Part of a small language model's weights.
Size: 11 layers, width 128, MLP 512 squared ReLU.
Training: a variant of Muon for these matrices, 3689 steps.
Each number is 200 + 20 x the weight over its row's rms, rounded and kept within 0 to 999. Layers, rows and columns count from 0. The size before them is the row's rms in percent of the matrix's.

# layer 7 attention value, 128x128, rms 0.0501, rows 0-108, columns 0-63
087,177,199,241,198,217,160,185,204,195,238,211,193,217,199,172,208,198,227,228,190,202,241,206,187,190,196,194,196,218,195,204,191,160,191,201,173,176,198,251,223,209,196,207,206,199,169,194,223,192,212,172,194,188,185,239,196,161,204,201,190,183,159,178,213
098,203,182,223,211,190,190,222,205,205,183,173,230,197,229,218,229,199,203,203,157,220,226,224,178,251,189,209,179,185,201,218,208,215,237,214,209,183,193,172,209,216,155,217,203,159,209,190,186,222,212,222,139,202,188,214,194,200,188,187,240,205,169,176,212
100,209,240,190,230,188,225,226,206,187,194,182,232,202,207,194,167,182,203,223,219,200,192,207,215,192,206,208,223,213,185,202,182,175,225,166,179,212,200,164,178,200,183,210,176,187,194,198,219,202,231,235,171,187,165,203,204,173,232,176,199,176,211,202,185
090,226,195,197,198,190,225,173,190,212,187,190,211,213,188,209,186,207,186,196,184,169,185,163,216,205,234,213,190,230,214,159,212,182,175,187,180,213,205,229,180,202,169,189,212,187,227,228,217,181,201,165,194,221,208,194,201,195,231,227,202,183,200,215,169
098,169,198,203,199,239,152,207,189,205,185,191,191,183,207,197,177,207,186,230,216,166,197,225,193,185,231,207,204,197,216,169,231,197,217,210,194,182,212,189,205,222,211,192,202,173,200,191,228,179,202,180,218,193,232,208,218,181,215,191,210,195,213,225,201
095,192,194,223,201,224,225,183,201,193,206,193,207,223,224,194,185,190,181,170,191,194,184,210,193,141,201,173,204,179,207,213,224,198,203,209,202,188,206,194,193,206,201,187,192,209,193,178,232,207,269,222,212,215,162,211,217,189,216,171,197,188,224,185,207
097,209,202,165,206,185,206,198,221,199,205,183,209,180,193,217,200,180,154,212,209,197,174,202,200,182,189,234,197,221,195,242,178,202,167,170,191,192,219,214,237,173,191,211,178,210,205,199,200,191,199,200,197,218,218,163,215,227,189,170,187,213,213,213,197
096,189,190,210,197,202,203,185,185,162,213,179,179,210,207,189,219,210,228,221,187,206,188,211,196,193,198,167,243,226,203,198,179,225,208,196,201,196,208,238,202,208,188,226,169,208,204,209,195,163,192,162,174,199,226,196,225,184,190,214,214,210,182,197,191
086,187,201,206,189,194,204,185,208,196,183,236,206,182,192,189,214,220,216,204,238,167,194,244,211,224,206,220,219,202,184,178,208,233,184,199,131,170,200,203,169,198,241,197,197,234,181,193,176,210,211,193,212,220,208,216,171,209,185,199,172,195,189,202,234
116,228,219,199,212,197,219,209,218,183,194,190,193,182,166,191,184,203,209,197,265,204,222,194,209,184,186,205,165,234,165,205,204,182,195,176,225,209,203,195,170,203,225,213,181,222,200,211,208,192,181,206,206,193,227,174,217,184,212,219,176,236,190,214,225
093,222,214,201,222,203,219,228,200,179,204,255,178,211,193,168,212,176,228,190,200,207,217,172,217,184,158,200,190,219,206,201,231,201,212,187,236,210,224,196,191,185,200,236,209,203,200,215,191,215,206,170,237,223,195,206,209,236,190,214,176,206,178,171,204
110,172,207,208,184,207,212,174,198,196,212,205,236,205,227,217,192,206,188,178,206,199,206,225,179,231,203,182,210,197,189,205,239,216,217,229,236,228,205,190,170,183,171,177,204,152,199,172,170,198,164,187,208,188,194,202,219,203,202,177,199,185,223,199,203
097,150,210,220,185,180,194,201,217,215,222,216,206,224,190,204,198,147,205,204,156,216,193,208,224,224,217,196,189,193,222,179,178,217,179,208,176,174,201,206,234,227,200,186,167,214,221,213,207,200,195,214,194,193,217,195,210,206,218,249,204,209,193,237,226
086,197,181,189,211,196,167,204,186,194,218,195,196,196,212,194,221,244,231,179,218,213,209,185,248,188,223,236,197,204,185,203,214,211,175,219,214,197,205,233,196,225,204,201,212,182,178,185,240,186,176,201,227,192,221,215,215,191,176,182,218,192,175,172,153
096,209,198,182,219,210,182,211,190,184,233,201,199,208,217,178,212,228,205,154,155,197,213,153,180,184,188,177,138,201,185,214,185,190,224,192,228,216,196,220,199,177,187,190,207,194,209,184,174,221,205,189,194,192,202,220,222,199,187,203,224,196,231,174,167
091,185,239,177,206,180,201,189,229,200,208,246,189,229,197,172,234,230,218,210,200,184,216,215,197,201,212,185,178,224,215,194,199,163,200,189,160,202,200,217,210,176,197,216,214,193,180,173,201,229,182,189,214,196,170,191,247,187,219,193,210,207,176,159,191
089,181,197,231,214,222,199,173,200,212,200,201,186,194,196,210,218,162,240,174,212,221,199,202,206,189,198,218,238,177,200,241,232,211,224,176,208,185,204,171,215,205,188,179,205,206,222,190,226,192,204,212,222,194,180,168,214,172,197,168,214,212,189,220,204
094,180,189,247,204,234,167,225,214,196,178,209,198,215,172,171,217,196,241,224,179,232,192,193,196,199,213,192,211,181,203,196,202,199,181,201,193,161,185,214,224,199,199,166,199,214,220,190,224,206,217,236,175,212,216,183,217,198,182,196,178,201,198,238,173
100,209,194,221,238,170,212,236,187,185,197,187,196,216,207,202,192,211,211,180,246,227,200,208,185,174,204,201,177,200,234,176,218,213,176,205,200,184,217,176,191,193,216,181,223,187,169,225,226,197,214,226,226,203,190,194,193,236,199,193,196,172,218,215,211
085,205,239,188,208,212,190,242,217,190,176,209,212,189,182,196,182,213,193,194,191,213,195,200,213,182,212,202,190,214,223,226,184,164,228,217,162,181,199,218,202,204,212,170,194,187,188,213,214,216,236,205,197,203,203,219,217,195,228,174,146,206,237,179,207
116,203,209,198,223,197,180,205,175,170,185,154,189,210,219,179,215,207,196,191,193,185,180,199,232,178,226,198,189,184,199,159,210,197,185,225,220,181,211,188,203,195,210,170,205,204,197,184,215,193,175,190,244,178,218,229,208,165,192,199,185,213,214,209,184
097,200,193,206,226,205,201,221,216,241,232,198,226,208,234,199,210,174,209,178,182,185,166,159,203,202,214,218,191,176,211,202,195,169,226,181,204,184,172,177,192,224,202,182,168,185,214,189,219,213,211,207,198,187,197,210,170,177,210,168,166,179,203,174,201
102,211,210,205,186,199,241,189,202,175,177,232,223,201,173,209,191,185,176,193,201,241,215,219,193,207,197,201,211,207,208,196,173,186,227,196,207,203,197,201,209,219,177,240,182,199,220,181,173,201,235,199,171,204,158,186,204,223,203,143,181,225,199,179,236
096,184,224,194,224,223,203,203,213,182,194,183,188,216,184,196,173,220,215,194,246,209,189,208,237,175,206,193,187,221,194,170,212,147,223,236,192,215,190,185,208,183,229,196,204,195,203,191,192,174,203,212,204,149,194,198,197,179,176,193,218,187,205,208,216
087,192,221,215,183,192,184,211,215,176,209,219,210,169,155,190,196,183,179,204,203,175,227,178,177,174,207,206,204,223,199,194,203,215,222,213,208,146,205,201,206,234,198,183,208,173,239,206,174,175,198,200,186,203,189,180,230,207,231,166,191,225,201,202,183
092,203,205,219,217,212,197,193,231,195,179,191,230,227,220,224,179,238,180,209,188,198,162,224,238,214,234,199,229,213,218,215,182,190,206,215,179,224,203,214,189,204,214,194,182,208,200,197,192,189,233,224,174,191,185,225,184,210,186,187,169,199,214,214,257
105,196,219,198,220,219,186,175,193,173,208,199,206,221,177,203,194,219,180,178,242,199,230,205,171,193,189,189,185,176,181,216,210,202,187,183,226,218,247,247,233,190,204,218,175,194,186,213,162,213,191,207,181,212,186,202,195,187,229,207,190,181,231,191,182
090,218,238,207,235,196,180,207,218,196,182,203,211,194,235,230,206,232,194,187,181,196,200,224,223,167,200,193,212,202,218,205,225,193,187,233,183,205,220,209,200,181,171,174,234,221,201,218,180,181,179,160,210,224,193,177,171,207,177,231,226,170,207,206,178
095,191,211,236,222,215,207,227,167,215,203,208,217,219,205,181,200,199,217,203,203,216,206,168,191,190,214,173,173,171,206,240,168,173,185,193,221,177,191,210,204,188,140,192,208,198,217,227,219,215,221,203,174,219,210,189,228,182,172,215,211,204,200,168,169
087,142,166,160,212,202,191,194,206,219,229,185,213,259,176,208,187,214,195,189,207,178,184,209,189,196,222,217,224,203,193,214,225,246,202,182,178,204,217,186,202,183,189,225,195,218,210,185,169,209,176,193,211,179,198,222,207,186,168,202,229,229,227,174,198
090,207,205,251,203,207,217,237,174,204,197,218,228,162,215,179,218,193,225,180,178,273,215,178,201,219,156,201,186,205,215,210,196,213,231,203,200,242,197,164,229,173,202,197,219,196,226,192,200,253,201,213,215,227,189,192,188,238,173,182,207,187,191,191,171
093,180,210,220,176,251,217,161,155,207,197,194,235,224,212,181,202,178,223,200,245,202,182,158,166,208,191,197,190,225,207,199,193,172,210,223,201,198,233,213,202,141,209,232,175,190,217,207,226,192,235,217,226,223,151,175,227,210,208,182,191,174,200,183,197
101,179,223,209,189,232,195,206,200,211,194,176,229,212,201,207,240,174,207,186,200,223,197,205,179,200,203,193,199,220,227,172,216,214,175,218,227,171,194,218,211,204,197,207,188,180,216,205,171,233,171,197,212,176,217,198,182,206,224,199,236,188,207,218,188
104,157,200,195,209,204,186,228,217,186,197,201,179,203,192,197,206,187,218,232,194,203,239,221,190,185,211,216,180,206,171,154,226,187,156,197,198,210,162,207,208,178,185,217,201,197,169,165,186,234,209,205,171,175,209,194,174,216,197,205,183,186,212,244,204
113,197,197,192,160,196,185,228,206,227,202,178,218,203,168,183,224,207,207,202,190,198,199,173,170,209,201,209,199,211,170,234,199,183,211,200,231,154,188,193,189,172,187,199,209,205,174,168,222,244,219,185,208,195,192,230,192,162,203,188,182,214,162,189,209
110,161,182,201,186,251,213,175,220,192,192,200,205,199,217,219,217,210,228,234,175,221,214,206,190,190,182,168,228,183,205,190,208,206,222,231,218,237,192,214,230,218,209,200,187,204,161,185,205,219,201,192,190,202,175,200,185,186,222,198,172,188,193,209,176
102,169,220,164,191,183,222,212,198,192,226,214,197,182,191,220,226,192,213,153,189,241,205,211,196,223,194,194,178,218,233,219,204,182,200,212,177,201,176,209,208,208,215,201,173,161,177,186,230,194,204,181,203,209,180,178,189,187,228,191,213,200,176,204,193
115,199,207,178,192,163,213,217,231,189,203,170,201,197,174,251,183,193,176,213,211,224,177,173,227,225,191,225,198,186,198,206,216,215,200,218,208,212,192,172,221,231,224,198,169,206,238,210,212,193,184,169,208,209,229,215,193,194,212,165,183,190,198,212,205
096,203,182,207,205,195,161,191,201,191,167,196,188,210,213,191,220,199,201,184,201,209,199,206,219,161,214,177,190,214,174,181,177,159,166,180,207,204,193,190,206,202,161,214,229,163,199,248,193,198,217,219,200,230,153,212,193,229,211,198,239,195,216,203,197
095,232,226,202,168,194,202,200,215,194,174,220,197,202,217,190,204,206,216,222,225,171,204,180,198,205,216,226,179,208,232,195,206,218,180,231,245,214,211,219,227,199,213,175,182,213,193,188,200,216,209,185,181,217,242,195,155,197,201,209,194,186,202,218,240
116,259,187,207,185,228,179,205,199,193,200,217,195,192,194,182,168,190,165,217,196,160,174,195,237,199,192,184,219,169,212,191,183,198,190,201,210,184,219,207,200,219,187,166,215,216,220,166,222,195,143,204,197,197,179,192,215,205,191,191,169,187,192,202,218
094,202,214,196,183,196,192,241,222,175,218,197,208,149,209,225,209,167,219,210,214,191,167,200,178,191,195,198,189,224,187,197,224,181,171,231,214,227,242,193,204,187,198,191,209,214,214,191,189,206,207,208,169,194,221,188,213,241,190,199,177,175,249,197,197
113,243,212,193,169,177,204,177,204,180,199,189,169,200,194,211,176,198,170,196,249,212,203,185,187,226,185,233,212,176,184,222,223,214,184,188,200,207,192,202,237,205,210,191,234,219,169,191,225,212,202,176,206,207,224,216,222,236,206,178,190,219,176,193,192
115,213,156,203,188,211,219,184,176,194,183,185,177,213,198,171,219,231,187,220,214,189,206,208,217,229,202,198,175,225,191,209,212,220,232,207,197,171,195,157,183,167,210,208,236,197,182,199,237,192,183,192,193,208,176,168,245,162,208,220,219,200,203,184,222
101,177,181,179,237,205,183,194,193,194,198,198,212,216,188,208,215,201,206,213,185,200,179,203,193,228,166,196,251,194,183,218,182,211,175,197,179,218,213,194,218,175,203,171,212,211,182,208,199,233,179,176,239,155,197,191,197,230,166,205,180,190,207,195,195
104,181,207,210,202,167,208,194,187,214,203,160,209,187,234,209,202,238,184,186,195,256,200,209,180,203,220,181,198,209,234,193,220,235,184,210,218,216,165,212,211,177,224,198,178,170,183,265,203,187,224,192,187,215,234,186,219,242,206,206,158,199,190,182,194
107,166,208,221,215,199,199,193,164,235,205,169,220,218,203,196,229,186,220,175,189,226,200,177,181,171,197,205,193,231,210,174,234,199,226,196,244,196,179,231,158,190,197,198,179,187,193,186,178,209,195,175,200,195,207,183,166,221,216,226,225,187,183,199,218
102,230,202,190,196,207,181,222,204,227,193,225,180,207,195,228,186,198,147,212,212,180,209,219,206,159,191,217,192,198,172,209,216,189,183,212,186,206,186,220,214,199,191,191,210,230,207,195,217,223,215,230,246,203,172,206,203,190,251,182,158,183,176,223,180
104,162,177,204,214,134,201,205,229,176,239,227,227,209,171,217,200,185,178,201,216,165,194,204,183,206,197,210,211,228,198,209,183,208,227,231,205,203,201,205,206,176,187,202,211,207,198,189,209,246,188,208,208,204,184,222,219,188,198,185,157,162,206,162,200
117,199,210,169,237,169,216,188,189,186,196,178,215,199,210,213,235,210,203,221,191,220,195,197,232,202,216,222,226,184,173,212,214,206,197,193,173,184,215,198,241,200,187,168,237,206,225,230,234,170,215,199,185,193,165,180,221,186,167,187,213,192,201,196,204
104,204,203,203,211,191,203,193,192,185,249,214,192,186,199,184,183,144,193,193,194,186,192,205,193,188,208,189,196,198,187,226,197,190,160,182,207,203,211,223,195,221,197,204,202,201,187,215,272,210,166,183,215,237,191,215,219,203,184,226,188,189,191,172,210
117,204,202,227,198,195,233,213,202,165,195,189,195,209,192,247,225,170,179,195,145,205,173,234,180,191,211,206,189,176,204,181,187,222,209,254,211,197,229,195,206,212,208,203,180,228,225,201,220,203,197,215,170,211,166,197,190,175,184,201,193,199,214,221,187
109,188,204,192,175,215,221,197,209,209,185,226,194,237,213,204,164,183,193,200,182,162,176,197,194,177,227,214,200,205,189,189,224,203,207,217,226,220,167,187,187,218,169,204,208,186,182,214,198,218,193,196,207,205,233,213,196,154,257,162,186,228,197,186,175
101,182,219,216,197,216,209,224,218,196,218,204,205,199,194,187,174,177,182,221,173,177,186,222,192,216,220,249,174,194,211,215,188,218,180,189,190,172,221,206,171,203,187,217,214,195,189,240,211,197,231,207,174,242,252,210,190,182,220,188,201,197,208,211,196
117,193,236,185,187,189,217,208,184,177,206,217,207,172,211,199,187,218,200,212,196,187,177,213,155,216,198,212,203,203,246,219,184,224,213,191,212,212,209,193,219,233,218,194,207,185,162,222,257,213,182,199,228,197,213,178,202,179,225,221,170,191,188,207,197
090,213,199,207,190,172,218,230,168,195,192,185,218,181,206,224,197,216,186,196,180,219,247,216,190,212,215,194,201,193,188,221,212,202,158,202,160,223,212,188,194,185,173,190,235,193,213,215,203,180,170,233,211,176,169,208,205,203,202,237,186,223,201,192,189
115,182,212,178,158,197,227,243,186,218,178,204,208,177,182,186,197,219,199,205,207,215,204,211,223,211,193,170,183,228,211,229,169,214,225,188,227,181,156,207,205,173,159,183,168,178,175,205,208,197,176,190,186,168,225,217,193,195,204,214,229,161,185,211,164
105,223,172,195,189,181,209,211,219,206,244,196,201,191,213,178,219,209,208,209,194,171,191,187,192,236,206,222,236,171,175,212,174,225,157,182,219,207,212,203,218,237,221,202,218,212,194,178,181,217,190,177,187,170,165,180,234,191,207,182,173,207,229,185,183
097,227,196,182,257,177,208,200,204,193,231,167,200,190,176,210,207,169,154,206,193,208,189,189,244,213,207,218,208,225,154,212,190,241,171,175,199,211,218,227,208,168,181,169,205,203,173,156,216,185,209,217,205,206,223,210,181,190,188,179,192,210,202,213,195
097,215,210,198,242,181,199,144,182,211,199,216,194,189,191,206,153,173,169,191,197,170,191,182,219,215,220,193,170,209,154,225,176,228,203,193,206,203,192,193,201,219,213,208,226,215,228,186,206,179,205,176,226,181,244,180,199,229,212,212,186,180,206,190,222
111,218,197,187,174,194,196,188,178,219,210,213,219,190,202,180,209,210,235,223,222,175,218,212,196,215,207,205,204,209,229,198,179,186,233,183,209,214,177,196,200,232,173,210,168,210,175,196,204,184,230,211,187,207,190,227,215,177,224,197,216,156,183,184,245
098,202,167,224,189,218,236,209,211,171,184,208,224,210,235,229,213,172,214,202,204,227,213,188,167,195,192,169,165,221,187,175,176,211,211,216,211,232,174,220,163,195,228,201,197,184,180,174,199,191,225,145,213,186,202,233,190,210,198,193,214,198,175,187,148
119,204,193,186,194,179,195,229,209,234,226,191,193,208,223,179,215,194,200,220,216,203,226,194,180,174,205,177,186,214,210,197,232,224,199,220,208,221,183,205,179,182,192,214,168,208,196,212,207,170,200,216,213,225,204,197,203,205,227,215,223,203,177,226,200
108,217,213,224,219,210,185,218,170,174,203,211,208,212,221,206,193,159,207,204,175,176,201,233,193,213,182,185,217,212,176,191,189,202,208,202,189,214,222,194,211,260,175,193,179,174,200,185,210,188,206,148,177,201,225,177,152,183,210,184,194,168,209,214,192
107,214,191,206,202,190,215,173,201,185,176,232,184,239,212,247,196,224,195,204,191,197,185,214,180,183,199,171,183,246,197,185,207,218,227,169,204,199,186,221,226,196,215,214,209,193,210,210,195,193,199,203,147,216,230,199,202,178,201,199,226,146,182,227,196
103,183,192,206,214,173,238,165,176,217,187,182,234,202,218,198,231,190,235,172,165,196,202,174,209,166,181,215,197,227,262,191,228,168,190,205,209,213,180,243,187,171,188,181,209,184,193,190,193,210,187,184,183,204,211,211,211,189,207,201,209,200,165,191,168
113,182,234,185,180,245,193,220,210,185,196,175,177,202,206,187,248,202,207,195,200,191,182,195,193,213,221,215,205,191,175,237,197,217,188,200,214,197,198,204,200,166,196,202,219,216,209,215,209,237,190,185,256,228,210,208,182,221,188,215,187,208,198,172,212
106,183,172,212,199,200,234,212,195,179,232,191,212,178,172,178,213,171,202,179,227,191,196,178,202,205,198,214,226,184,177,222,192,217,188,177,212,215,196,179,184,201,210,220,211,200,188,231,209,184,169,196,254,176,184,220,164,220,192,197,186,212,197,162,205
107,217,166,206,218,167,231,192,220,201,204,198,208,197,181,204,236,203,181,221,195,186,187,184,183,189,180,186,207,204,253,183,197,226,182,203,212,211,164,164,192,166,212,249,199,177,206,189,166,174,183,196,160,156,198,191,215,190,205,179,238,200,197,197,216
106,204,198,218,216,187,216,164,185,215,210,214,188,185,218,187,191,179,184,204,220,187,242,200,193,190,177,208,218,182,218,184,214,203,191,216,224,201,181,202,162,178,222,189,193,176,194,161,187,168,193,162,148,160,194,211,195,219,226,155,183,218,183,225,210
106,241,152,188,184,173,232,218,195,226,171,217,199,222,190,226,186,222,168,213,219,220,189,188,187,177,207,174,165,212,188,168,182,205,201,215,214,177,200,184,219,213,195,217,197,185,171,201,191,226,215,197,154,185,197,196,206,205,183,187,196,163,216,218,183
094,208,168,227,153,201,195,169,214,224,204,212,221,241,196,210,205,263,172,204,219,232,206,181,201,184,203,206,199,198,197,176,217,174,208,214,212,234,227,208,196,209,175,229,203,188,216,202,194,181,194,223,191,168,170,176,179,233,178,207,185,198,201,149,183
129,200,214,190,180,219,202,222,190,200,219,180,176,223,189,204,214,189,173,216,197,195,186,208,203,202,243,206,194,198,167,233,203,210,211,185,199,181,209,161,211,199,194,202,182,242,203,196,221,224,156,212,230,240,195,193,157,209,175,209,184,203,227,175,226
108,198,211,225,223,175,184,151,223,206,204,228,199,222,208,222,174,222,211,199,169,191,205,205,179,195,192,189,195,196,252,184,217,213,218,164,192,172,194,214,195,188,224,212,196,159,197,175,189,179,198,195,172,180,177,199,201,192,211,179,224,212,174,216,201
098,193,219,195,193,186,176,220,212,184,195,234,211,175,211,239,187,197,214,214,203,217,220,186,202,225,208,199,198,209,209,173,195,192,191,182,202,273,151,188,210,202,226,214,208,220,211,198,173,195,232,197,237,200,195,215,216,172,209,219,181,189,227,225,206
083,195,188,206,194,203,163,199,177,190,197,176,200,209,212,191,180,194,193,196,217,175,195,182,159,187,237,229,241,181,158,189,163,218,197,186,203,177,183,217,188,192,207,182,181,223,203,210,172,228,203,196,205,191,218,198,196,228,201,214,231,171,171,223,220
107,191,168,210,224,212,207,202,198,191,205,221,204,215,188,234,235,193,216,183,184,236,179,172,193,172,228,206,193,234,206,212,189,225,205,167,188,174,197,204,189,223,208,252,210,197,206,224,237,226,172,215,232,166,191,175,178,198,169,209,209,220,206,200,174
098,169,199,191,182,241,195,205,226,196,204,202,199,192,203,211,187,180,202,224,189,185,178,188,199,239,207,225,204,179,159,204,205,203,231,213,143,170,232,208,188,198,218,179,220,225,225,212,198,216,184,219,197,200,224,189,189,203,215,233,176,183,194,209,193
098,207,209,197,185,212,206,208,192,166,187,213,192,168,219,187,226,212,183,198,189,179,170,217,202,214,234,241,204,196,185,196,174,190,207,204,175,203,205,222,197,211,165,196,178,246,251,229,229,183,227,210,205,220,167,187,153,209,193,206,215,237,229,182,220
120,181,210,192,200,190,191,157,214,221,167,218,241,205,210,204,210,205,189,183,178,197,207,192,192,189,176,212,226,209,228,202,189,191,197,185,217,222,188,193,186,174,207,179,224,178,194,172,183,163,203,180,166,163,201,202,212,182,193,174,213,201,151,203,220
098,187,225,184,165,231,189,194,199,176,181,167,221,236,223,161,210,182,218,170,190,193,207,203,200,164,207,223,196,199,162,229,203,227,198,187,182,234,232,242,185,197,149,197,216,228,187,230,218,212,209,192,208,202,208,185,209,194,212,200,164,224,181,187,223
099,206,238,194,199,200,210,170,204,221,180,191,182,204,233,186,255,208,229,187,190,210,220,181,186,183,233,201,201,222,178,225,209,187,198,212,180,200,201,252,181,179,207,184,214,204,208,207,195,224,200,220,209,230,183,188,186,203,204,197,203,215,179,223,197
102,209,210,184,171,199,187,170,209,220,164,175,209,216,200,215,180,210,171,200,180,180,161,198,227,208,205,214,173,180,214,223,192,212,218,209,203,175,214,201,221,208,220,166,223,239,197,195,199,214,190,216,178,209,225,227,197,192,201,187,202,214,188,181,200
090,154,246,201,182,215,226,177,197,172,190,184,174,191,189,208,225,198,229,231,188,188,211,203,233,206,190,174,209,231,177,202,211,190,165,222,227,237,194,211,212,188,240,202,228,183,235,201,180,176,187,194,183,201,190,218,218,190,199,183,215,189,212,207,204
088,190,209,204,230,208,196,186,215,217,179,221,184,183,231,245,238,208,198,183,227,182,207,198,198,171,213,231,231,206,238,217,203,210,194,219,218,166,200,217,207,158,203,185,205,221,245,190,204,209,204,178,211,220,218,202,171,197,208,233,211,221,171,221,203
098,167,216,209,186,204,189,197,195,199,207,217,183,179,199,212,236,179,181,223,150,182,213,200,228,209,185,211,204,240,235,205,225,192,214,202,193,206,203,174,212,222,166,182,221,204,203,199,180,160,180,179,153,213,200,230,219,203,200,194,213,198,183,208,226
116,166,200,197,178,214,207,240,211,219,213,181,194,202,207,206,235,161,171,216,172,203,213,202,203,180,202,207,229,196,209,221,193,187,179,187,238,203,195,194,187,195,198,226,240,211,214,208,181,202,161,201,245,186,211,216,188,223,200,203,176,248,202,213,211
110,198,192,197,200,198,203,234,187,196,203,182,240,189,200,166,228,224,212,190,202,190,210,213,204,164,162,164,208,197,203,219,181,227,191,193,207,207,207,186,178,226,199,172,185,165,177,213,219,180,203,186,208,205,206,197,209,228,173,185,220,160,174,162,200
101,220,184,220,201,195,195,225,177,189,202,215,228,184,209,186,182,190,181,200,191,192,228,181,187,204,157,182,228,186,197,156,185,232,202,198,187,196,226,208,175,198,208,182,177,201,181,188,193,161,200,174,221,184,158,213,214,210,232,228,221,172,149,208,190
106,208,181,200,215,167,201,180,185,195,216,215,200,204,227,187,193,229,209,211,214,174,217,181,203,210,182,174,191,182,197,173,179,213,208,188,199,224,197,195,207,209,221,195,162,207,185,176,217,192,235,210,218,170,256,208,236,205,185,191,188,185,192,220,217
110,205,215,211,207,203,209,195,201,190,185,194,226,192,210,173,205,198,184,194,173,156,151,208,173,229,180,185,196,177,200,202,177,206,189,208,192,236,185,203,190,211,206,178,190,215,190,207,213,188,209,164,176,214,216,218,211,237,192,219,218,207,177,171,207
098,217,202,235,214,228,211,217,201,226,167,216,206,202,216,187,218,219,202,195,179,197,161,201,190,161,205,205,205,219,250,238,197,230,189,231,164,192,192,220,210,210,175,195,207,205,233,181,208,203,183,178,129,207,220,160,223,216,196,171,219,195,198,184,191
094,213,232,198,189,181,198,218,218,188,189,196,220,209,212,189,226,203,194,196,182,226,199,190,199,237,213,212,226,204,166,224,220,185,179,186,194,174,223,194,186,221,234,191,196,230,194,162,188,221,188,211,214,173,232,191,217,200,188,213,176,211,210,172,186
083,201,194,202,160,208,213,223,197,203,215,203,209,197,206,195,186,230,178,216,203,184,209,213,173,194,216,196,227,225,176,222,201,199,179,219,236,211,194,157,196,176,182,200,228,154,193,231,204,219,185,183,187,241,187,170,175,218,215,205,208,190,203,178,187
101,206,211,186,165,223,193,230,188,204,213,180,165,193,213,197,192,166,191,221,191,217,188,216,198,193,225,186,206,200,158,224,168,200,204,250,211,194,192,185,202,215,178,175,200,245,223,215,162,212,194,213,245,220,212,188,205,217,198,225,163,217,222,173,224
100,199,183,225,194,250,212,173,230,197,195,210,239,209,177,225,188,214,198,194,238,183,213,245,206,221,201,220,223,160,161,181,216,178,194,202,202,214,214,183,215,225,186,221,173,210,235,192,191,172,208,188,196,207,203,189,188,188,206,183,230,188,172,193,205
099,212,225,181,201,199,170,206,209,207,196,175,212,230,209,236,209,212,189,183,230,202,253,206,165,203,220,205,227,165,220,210,183,199,192,211,209,177,187,172,213,217,198,216,182,188,197,201,175,219,214,221,188,213,186,222,167,203,199,189,192,198,217,183,157
087,263,211,216,210,179,260,210,203,200,233,242,187,195,189,195,198,191,240,185,194,200,174,197,235,160,177,201,205,201,229,200,204,207,197,210,199,210,193,198,236,214,235,170,220,230,203,191,170,199,191,211,185,206,220,199,203,216,212,191,181,157,158,200,183
109,229,182,207,185,185,248,225,208,193,174,237,206,196,232,188,217,165,187,229,212,221,192,190,215,189,194,211,200,196,200,192,206,202,222,163,195,243,225,237,197,193,210,202,210,170,224,203,178,193,205,200,188,190,196,144,207,189,222,182,201,220,215,206,214
101,210,198,203,170,175,197,207,210,155,166,220,192,218,225,206,196,205,227,205,213,186,192,210,173,182,171,196,164,190,207,198,182,183,204,196,180,229,192,174,217,188,197,203,192,245,216,195,211,176,196,201,219,231,181,228,201,188,168,173,177,191,200,210,194
102,188,153,195,196,168,197,189,201,197,214,163,235,215,198,179,201,246,214,205,191,210,205,206,164,215,191,227,179,180,219,197,201,217,194,202,205,198,187,204,215,179,174,190,189,211,200,186,214,250,171,207,214,188,227,230,198,167,206,191,222,174,180,204,189
106,164,194,206,206,234,173,175,175,196,246,209,171,224,206,187,193,182,224,171,211,185,220,218,200,212,211,195,224,203,203,209,200,183,195,215,201,212,187,237,187,184,215,233,170,235,183,198,194,226,204,241,185,209,213,223,220,203,200,213,229,216,188,215,191
102,218,184,171,224,207,221,193,192,224,227,161,216,196,230,218,210,187,217,202,197,208,191,220,171,211,201,206,225,196,173,188,188,200,204,215,213,229,212,182,213,216,196,206,228,198,201,217,185,188,165,192,260,169,205,230,181,184,184,204,207,180,197,218,199
088,181,190,196,203,216,196,228,215,169,210,155,211,182,230,188,206,227,206,214,184,202,205,184,159,220,197,188,208,212,199,242,241,183,234,204,186,214,195,206,191,195,224,179,244,216,183,174,183,182,195,187,210,169,190,200,203,204,188,182,227,182,232,177,207
081,184,224,186,185,192,237,181,170,174,194,170,196,178,231,226,224,203,247,185,203,176,206,208,201,199,200,190,194,175,185,210,208,185,179,250,195,165,195,207,189,155,230,216,191,219,171,166,218,194,201,190,182,182,199,248,213,155,206,182,200,221,176,203,226
087,197,214,207,200,219,224,215,216,187,202,200,235,170,230,215,176,201,211,178,198,201,227,214,184,222,190,204,204,216,208,186,191,203,207,187,239,221,186,207,190,165,170,181,172,185,228,189,178,206,185,222,165,169,168,199,235,192,202,221,186,185,193,179,216
088,219,186,218,192,202,194,210,195,189,184,169,192,161,198,198,190,185,238,205,202,216,190,233,192,224,217,193,164,202,235,232,234,215,214,228,224,198,179,186,208,208,219,198,226,205,228,184,194,247,220,204,224,156,192,200,169,203,217,180,222,217,239,212,187
090,212,151,185,188,219,205,193,199,212,186,189,195,203,186,172,174,179,187,207,167,175,229,202,276,200,195,209,221,213,218,182,202,187,194,179,243,201,218,219,202,188,169,214,218,206,208,229,188,209,207,201,210,202,211,181,192,191,177,193,198,246,208,233,180
098,194,220,218,238,208,168,218,214,201,227,220,200,208,211,201,192,203,214,189,177,210,190,237,218,177,177,213,200,212,201,202,188,188,208,212,239,222,160,176,203,168,168,208,211,197,232,207,203,212,192,185,199,231,192,190,201,245,186,185,228,210,199,199,230